Part of a small language model's weights.
Architecture: RMSNorm before each block, no biases in attention or MLP, untied embeddings.
Each number is 200 + 30 x the weight over its row's rms, rounded and kept within 0 to 999. Layers, rows and columns count from 0. The size before them is the row's rms in percent of the matrix's.

# layer 4 MLP gate, 1728x640, rms 0.054, rows 1363-1371, columns 384-511
098,153,204,222,143,194,158,151,250,197,167,208,189,179,270,178,169,108,163,268,167,232,201,176,189,183,159,162,182,258,226,193,209,190,198,230,196,166,221,215,208,214,189,197,197,218,189,182,236,243,182,230,215,206,180,210,195,188,183,177,230,184,210,230,180,250,202,188,213,197,160,179,221,234,219,124,201,197,246,171,208,230,208,214,216,228,267,205,247,244,155,199,202,171,176,280,173,162,232,216,157,227,148,221,165,249,193,229,226,212,188,231,223,178,184,165,223,223,190,227,219,218,177,214,207,168,208,218,216
105,234,198,183,183,225,210,192,241,208,242,187,165,241,196,200,210,189,228,190,262,215,211,196,248,197,180,202,194,199,195,234,220,246,199,163,216,204,256,197,162,167,207,243,157,196,169,260,166,225,244,199,179,224,247,266,172,178,249,172,145,247,239,195,178,165,175,210,208,210,224,161,158,228,215,183,207,203,173,206,197,198,169,176,212,220,219,198,203,211,138,171,225,229,211,191,261,175,202,166,203,147,185,227,229,177,185,177,245,221,187,228,205,130,169,193,173,170,171,249,211,171,213,240,174,199,173,185,226
104,227,216,159,128,246,186,240,182,253,240,194,201,193,230,239,180,178,262,272,260,211,200,199,211,206,291,141,186,218,167,204,200,158,213,218,204,222,248,239,241,186,178,222,205,247,228,185,239,186,232,221,199,211,205,209,204,202,223,211,216,190,211,173,186,227,166,193,198,227,234,216,210,188,183,208,236,210,190,211,201,241,173,290,178,172,217,193,172,179,216,142,208,173,163,257,227,185,182,172,223,188,213,225,189,195,169,182,224,213,177,196,222,235,185,227,219,217,217,222,201,214,136,233,229,139,221,184,240
107,189,206,162,253,215,201,227,233,212,212,218,203,222,206,272,194,183,226,171,200,143,185,249,211,181,157,200,226,250,205,235,190,203,199,217,195,220,238,229,213,217,239,203,226,191,169,214,241,229,253,200,221,186,179,217,202,213,221,173,185,148,203,140,160,200,180,218,239,181,185,176,182,142,183,232,231,236,169,192,186,207,222,228,220,276,212,179,190,192,194,253,188,177,173,229,208,213,209,186,210,189,197,200,171,195,182,200,158,198,179,174,184,195,173,162,201,217,181,238,133,208,198,217,215,148,173,252,170
104,231,183,224,242,170,154,202,204,170,189,200,198,175,231,238,233,214,203,220,215,201,197,255,212,196,239,163,202,168,229,170,215,229,185,212,191,246,274,215,243,178,206,173,151,255,205,215,170,247,193,202,225,161,216,211,214,231,203,207,161,258,224,140,214,175,233,226,237,204,182,225,228,192,186,220,220,229,196,169,181,180,169,201,204,239,189,182,218,204,174,252,186,163,192,184,198,194,190,251,240,234,219,168,189,165,141,193,210,192,196,220,211,159,219,185,208,203,170,222,172,236,191,226,198,205,203,187,185
090,256,203,244,187,220,234,207,206,237,211,182,170,219,162,194,203,216,235,210,214,200,161,228,210,228,201,221,250,182,236,196,167,191,223,233,170,220,207,179,205,174,193,220,252,229,168,166,225,173,228,217,220,219,193,222,222,233,161,184,179,189,168,205,211,160,229,197,218,210,165,239,177,214,179,221,171,195,221,160,131,156,214,243,205,196,215,157,168,141,187,186,287,158,206,263,190,166,189,212,189,154,270,232,217,138,249,200,214,225,238,235,173,188,147,198,208,153,206,247,192,188,246,205,205,196,205,207,223
105,210,169,207,250,214,238,187,190,225,200,186,156,210,260,214,205,166,129,219,196,192,218,232,167,158,172,215,169,227,192,202,175,198,150,215,182,192,209,180,214,211,239,190,211,206,210,198,276,244,210,222,207,223,211,242,195,222,170,201,172,180,187,182,171,211,220,228,239,220,175,231,209,163,171,237,220,162,208,178,130,158,190,198,162,214,192,142,232,224,153,254,168,195,170,218,166,230,191,221,170,184,196,211,230,162,251,149,215,212,185,162,231,228,256,219,222,162,220,194,241,190,190,198,217,176,205,246,146
099,162,194,192,180,249,150,202,251,245,202,175,206,135,191,231,139,202,215,242,310,154,208,207,225,246,176,228,183,226,205,218,168,203,237,188,197,211,174,256,228,243,190,174,220,183,189,147,189,171,186,187,173,227,250,226,245,259,186,190,146,184,160,250,230,203,228,212,190,298,192,185,166,205,198,224,187,184,168,227,226,222,204,182,151,226,166,191,227,180,193,191,135,247,187,191,197,209,214,260,161,243,210,222,207,194,205,247,212,245,210,222,227,198,223,200,228,182,208,180,218,176,209,262,146,179,202,158,211
097,239,171,235,220,201,147,199,145,170,173,180,242,242,209,148,181,180,249,224,169,173,219,228,210,151,247,185,153,219,136,162,233,209,175,245,223,227,189,215,191,187,197,198,194,288,174,197,178,214,164,179,182,257,228,193,204,208,116,195,207,215,244,197,223,180,222,151,204,205,165,225,181,206,172,208,188,180,207,276,203,226,217,234,209,214,188,198,242,175,188,234,202,177,244,180,199,220,208,206,176,182,223,226,217,241,241,233,163,175,167,140,129,175,244,221,178,209,246,214,208,213,166,195,189,164,228,227,217
# layer 4 MLP up, 1728x640, rms 0.0545, rows 1363-1371, columns 384-511
096,233,215,251,162,185,192,220,218,177,156,237,211,189,246,239,146,191,242,221,198,181,195,198,205,241,166,190,247,190,212,222,197,165,222,174,179,246,218,175,184,248,165,199,191,181,132,190,214,247,194,160,205,240,184,179,174,226,172,245,207,157,200,202,158,281,171,150,186,183,165,234,179,173,200,202,205,221,225,241,242,180,240,234,224,173,276,191,167,170,229,201,218,207,217,163,211,289,190,221,162,150,193,202,208,171,199,193,206,186,164,185,218,227,223,158,221,202,172,202,220,182,179,202,195,247,234,159,224
101,184,183,235,226,235,208,156,158,204,193,222,163,212,178,154,201,197,207,233,186,188,193,198,181,239,225,248,154,221,203,192,179,215,196,150,237,170,190,181,248,167,251,177,203,256,208,229,227,229,214,205,244,246,230,231,234,205,170,172,200,188,192,196,220,188,180,217,200,171,274,196,142,155,228,175,272,187,169,157,165,243,187,234,179,179,275,191,205,156,215,181,190,204,202,245,190,181,199,250,223,189,166,214,124,200,200,275,166,177,142,162,221,228,211,160,166,175,171,215,210,207,188,195,240,200,219,224,198
105,195,165,193,192,233,182,168,209,160,149,239,190,211,180,181,215,227,218,175,172,180,144,205,188,179,145,197,137,226,178,204,146,79,235,181,208,209,173,184,201,178,183,192,220,210,188,205,208,181,188,221,195,180,157,168,231,160,190,253,229,197,199,139,240,179,210,212,199,228,204,210,199,199,199,280,193,156,235,236,223,260,240,236,216,165,223,174,233,225,189,192,237,213,194,206,258,172,216,233,201,241,215,201,178,201,227,215,262,195,206,136,156,139,206,197,159,218,154,191,192,156,209,176,139,194,241,136,244
106,281,188,160,189,227,207,262,190,150,232,214,182,170,244,208,182,246,193,195,151,213,211,236,171,232,216,155,235,218,133,208,186,219,177,168,224,252,187,205,184,163,185,194,240,197,205,217,201,262,176,221,237,221,229,278,172,217,187,176,207,198,207,146,200,131,127,158,211,207,277,213,204,132,220,227,196,242,186,196,204,212,190,208,204,170,200,222,158,206,210,196,192,192,200,187,171,212,179,164,227,208,282,201,224,196,190,164,173,191,203,193,221,167,234,176,191,225,175,211,258,182,160,200,174,141,202,208,208
102,125,204,215,250,205,197,230,198,224,211,222,194,190,172,224,210,192,202,205,176,206,244,207,206,167,175,243,197,205,186,248,201,204,201,205,208,128,174,185,156,202,208,190,231,212,197,121,186,164,211,216,251,241,168,140,180,202,255,200,244,187,241,201,221,220,211,194,198,196,229,216,226,205,148,223,181,203,226,211,200,182,179,190,256,137,162,142,208,185,218,228,177,216,225,228,152,181,203,209,178,210,238,248,186,190,223,203,201,176,231,211,164,190,237,282,214,169,217,235,216,200,238,172,168,168,211,154,231
093,209,176,214,179,207,220,157,186,200,237,222,226,177,242,195,214,204,165,189,188,198,234,195,203,230,184,217,221,188,149,169,255,111,235,230,227,187,202,180,245,179,213,222,199,169,224,168,204,182,205,192,261,205,139,254,196,249,153,230,197,174,231,178,206,193,213,148,213,228,199,175,204,190,224,161,258,182,203,227,229,231,177,220,172,231,190,206,186,130,215,219,245,169,191,233,221,167,236,198,203,228,257,232,100,172,207,186,157,192,219,162,232,236,178,261,207,200,186,184,196,181,199,224,168,179,204,178,178
103,207,216,176,222,182,211,208,211,222,166,159,160,202,201,177,251,181,210,200,178,171,169,226,232,159,172,201,188,178,185,210,187,144,214,219,194,206,211,206,204,201,185,178,201,227,235,169,185,220,235,243,188,225,205,184,212,268,160,210,201,181,150,237,201,205,235,226,186,183,241,131,183,226,219,183,199,223,176,223,229,197,185,198,137,161,219,184,205,219,228,171,225,218,145,205,167,240,245,183,159,169,225,218,210,245,277,205,222,176,201,238,185,229,238,204,200,179,286,215,255,197,182,209,123,234,234,220,197
099,237,195,183,236,192,227,207,249,149,254,201,168,273,171,158,174,227,215,197,214,213,133,198,189,194,210,217,209,191,191,163,205,217,166,243,190,175,180,167,196,167,207,194,178,172,174,242,207,266,172,196,195,187,219,184,180,172,212,160,194,201,162,169,159,230,193,231,181,134,239,201,150,171,195,174,165,214,179,199,279,182,200,174,177,206,230,177,167,216,222,246,214,226,191,221,207,227,199,222,173,189,164,188,190,184,197,242,219,198,233,193,189,230,188,189,205,234,203,227,189,216,211,197,221,154,192,192,153
105,241,186,161,190,211,260,254,239,206,203,232,163,253,180,224,216,169,192,161,218,184,209,165,248,161,217,195,168,226,200,178,229,192,184,224,227,229,161,222,212,208,196,182,217,221,191,161,167,188,230,227,185,230,152,194,132,232,177,265,203,231,241,222,236,185,180,220,184,240,204,182,209,204,182,195,221,208,221,202,204,214,198,196,213,235,230,222,234,215,165,229,198,215,234,217,174,177,271,174,208,215,157,247,219,231,226,170,230,228,142,198,183,196,233,186,238,233,214,217,157,205,252,235,157,219,227,148,185
# layer 4 MLP down (transposed), 1728x640, rms 0.0553, rows 1363-1370, columns 384-511
101,230,207,200,168,257,187,157,194,162,177,181,237,194,170,157,211,255,159,170,172,194,264,227,229,199,217,179,249,200,208,231,159,203,166,137,221,190,226,241,194,209,200,235,180,239,214,275,194,216,209,184,212,201,221,201,191,188,211,179,154,188,201,194,193,182,191,178,205,235,192,171,210,190,163,169,240,242,200,200,210,194,247,261,220,188,220,177,137,247,181,183,209,212,244,205,155,230,226,199,244,223,223,206,145,195,235,215,189,176,187,178,288,169,202,158,212,198,246,160,206,219,193,186,230,145,169,219,196
104,224,215,176,180,163,193,209,233,222,180,195,200,175,198,204,145,237,186,280,184,229,186,236,227,248,228,231,232,229,230,208,189,241,178,191,200,198,267,151,195,199,217,208,158,215,205,237,181,225,192,239,169,224,230,199,194,184,177,164,223,165,177,196,189,125,251,179,181,233,255,157,175,243,151,154,185,218,194,169,229,208,203,202,185,197,206,216,257,216,178,219,215,246,145,169,149,244,231,207,245,166,199,268,185,241,232,213,191,140,169,201,214,226,205,130,165,204,191,210,188,207,171,206,163,166,243,228,248
103,185,210,247,202,282,237,153,173,186,212,182,180,213,224,145,204,224,184,163,314,197,225,226,226,242,223,165,163,236,192,229,212,153,212,238,226,230,194,180,208,155,222,213,204,224,219,259,223,191,164,239,198,176,176,229,182,224,188,214,227,189,205,221,195,163,207,202,191,208,179,186,228,143,185,223,226,227,186,157,241,189,207,211,195,188,201,220,234,170,209,217,220,190,195,175,245,148,198,220,214,211,227,166,237,177,172,192,209,161,200,199,155,189,162,210,215,202,212,189,184,187,150,139,168,241,202,211,182
102,223,188,221,183,194,150,214,151,159,234,184,209,169,163,196,186,161,204,167,125,186,175,196,211,254,164,183,183,268,178,223,203,157,165,215,194,222,167,243,165,215,186,174,209,166,213,239,211,245,185,225,196,149,214,207,144,253,189,203,172,272,133,226,198,199,220,190,208,185,234,163,173,192,166,206,273,198,221,183,185,191,197,191,122,211,194,232,237,202,148,153,207,144,228,207,192,151,213,244,174,187,226,138,191,172,138,190,230,163,173,221,202,174,188,218,159,166,195,220,214,191,216,211,175,199,248,239,176
105,214,253,213,179,194,163,230,215,166,250,214,215,159,181,201,214,206,175,217,208,204,204,154,204,217,248,202,171,205,223,208,214,159,233,223,161,195,214,218,181,198,194,167,222,227,175,155,154,152,206,217,179,173,202,165,222,235,234,194,232,211,199,148,153,175,166,149,194,180,231,208,132,198,188,210,222,195,205,168,256,177,204,236,213,208,229,199,169,173,269,159,191,125,248,156,243,174,167,206,185,164,206,214,204,171,232,189,216,210,242,175,207,230,190,195,223,234,185,179,191,209,259,209,179,217,212,223,205
094,106,122,261,217,178,193,200,169,205,204,267,197,208,217,204,193,188,212,178,137,162,177,184,198,180,211,123,162,198,213,178,171,202,190,159,216,226,178,189,204,217,133,190,227,172,167,161,209,157,202,231,157,192,195,228,129,234,190,244,227,183,187,195,178,204,210,236,161,187,206,175,215,183,161,207,181,196,215,227,247,170,217,122,207,183,175,203,187,129,217,204,202,159,214,208,186,251,201,232,188,169,190,154,198,199,209,219,215,231,182,190,173,216,224,183,210,236,202,235,205,200,248,183,241,217,173,173,219
103,236,241,228,252,227,174,167,207,203,196,188,260,233,157,197,166,182,226,209,172,202,234,261,218,200,173,223,239,233,178,135,237,224,162,188,198,180,236,157,158,230,225,173,210,226,170,233,215,211,173,198,183,219,224,151,179,154,249,222,250,176,224,205,180,214,184,175,244,171,162,162,221,232,137,202,182,158,222,203,197,230,215,183,221,174,192,203,213,238,220,183,156,167,235,239,204,189,223,199,221,191,200,172,255,189,182,138,204,194,186,271,233,248,183,172,216,185,243,215,190,162,242,166,167,233,192,197,194
102,165,196,225,204,207,181,227,221,159,220,218,172,188,242,180,211,212,247,191,193,161,178,218,221,183,183,193,189,217,207,224,191,177,171,198,196,221,172,200,160,192,209,173,201,183,221,213,164,196,205,232,200,175,257,148,212,201,200,194,214,225,224,178,164,277,180,212,193,197,198,233,204,219,225,191,222,229,238,214,162,220,181,196,261,152,155,168,189,251,182,228,246,190,168,198,187,218,206,217,193,207,213,182,190,194,174,200,232,200,210,210,193,231,228,239,177,174,187,180,154,206,183,236,186,230,169,238,159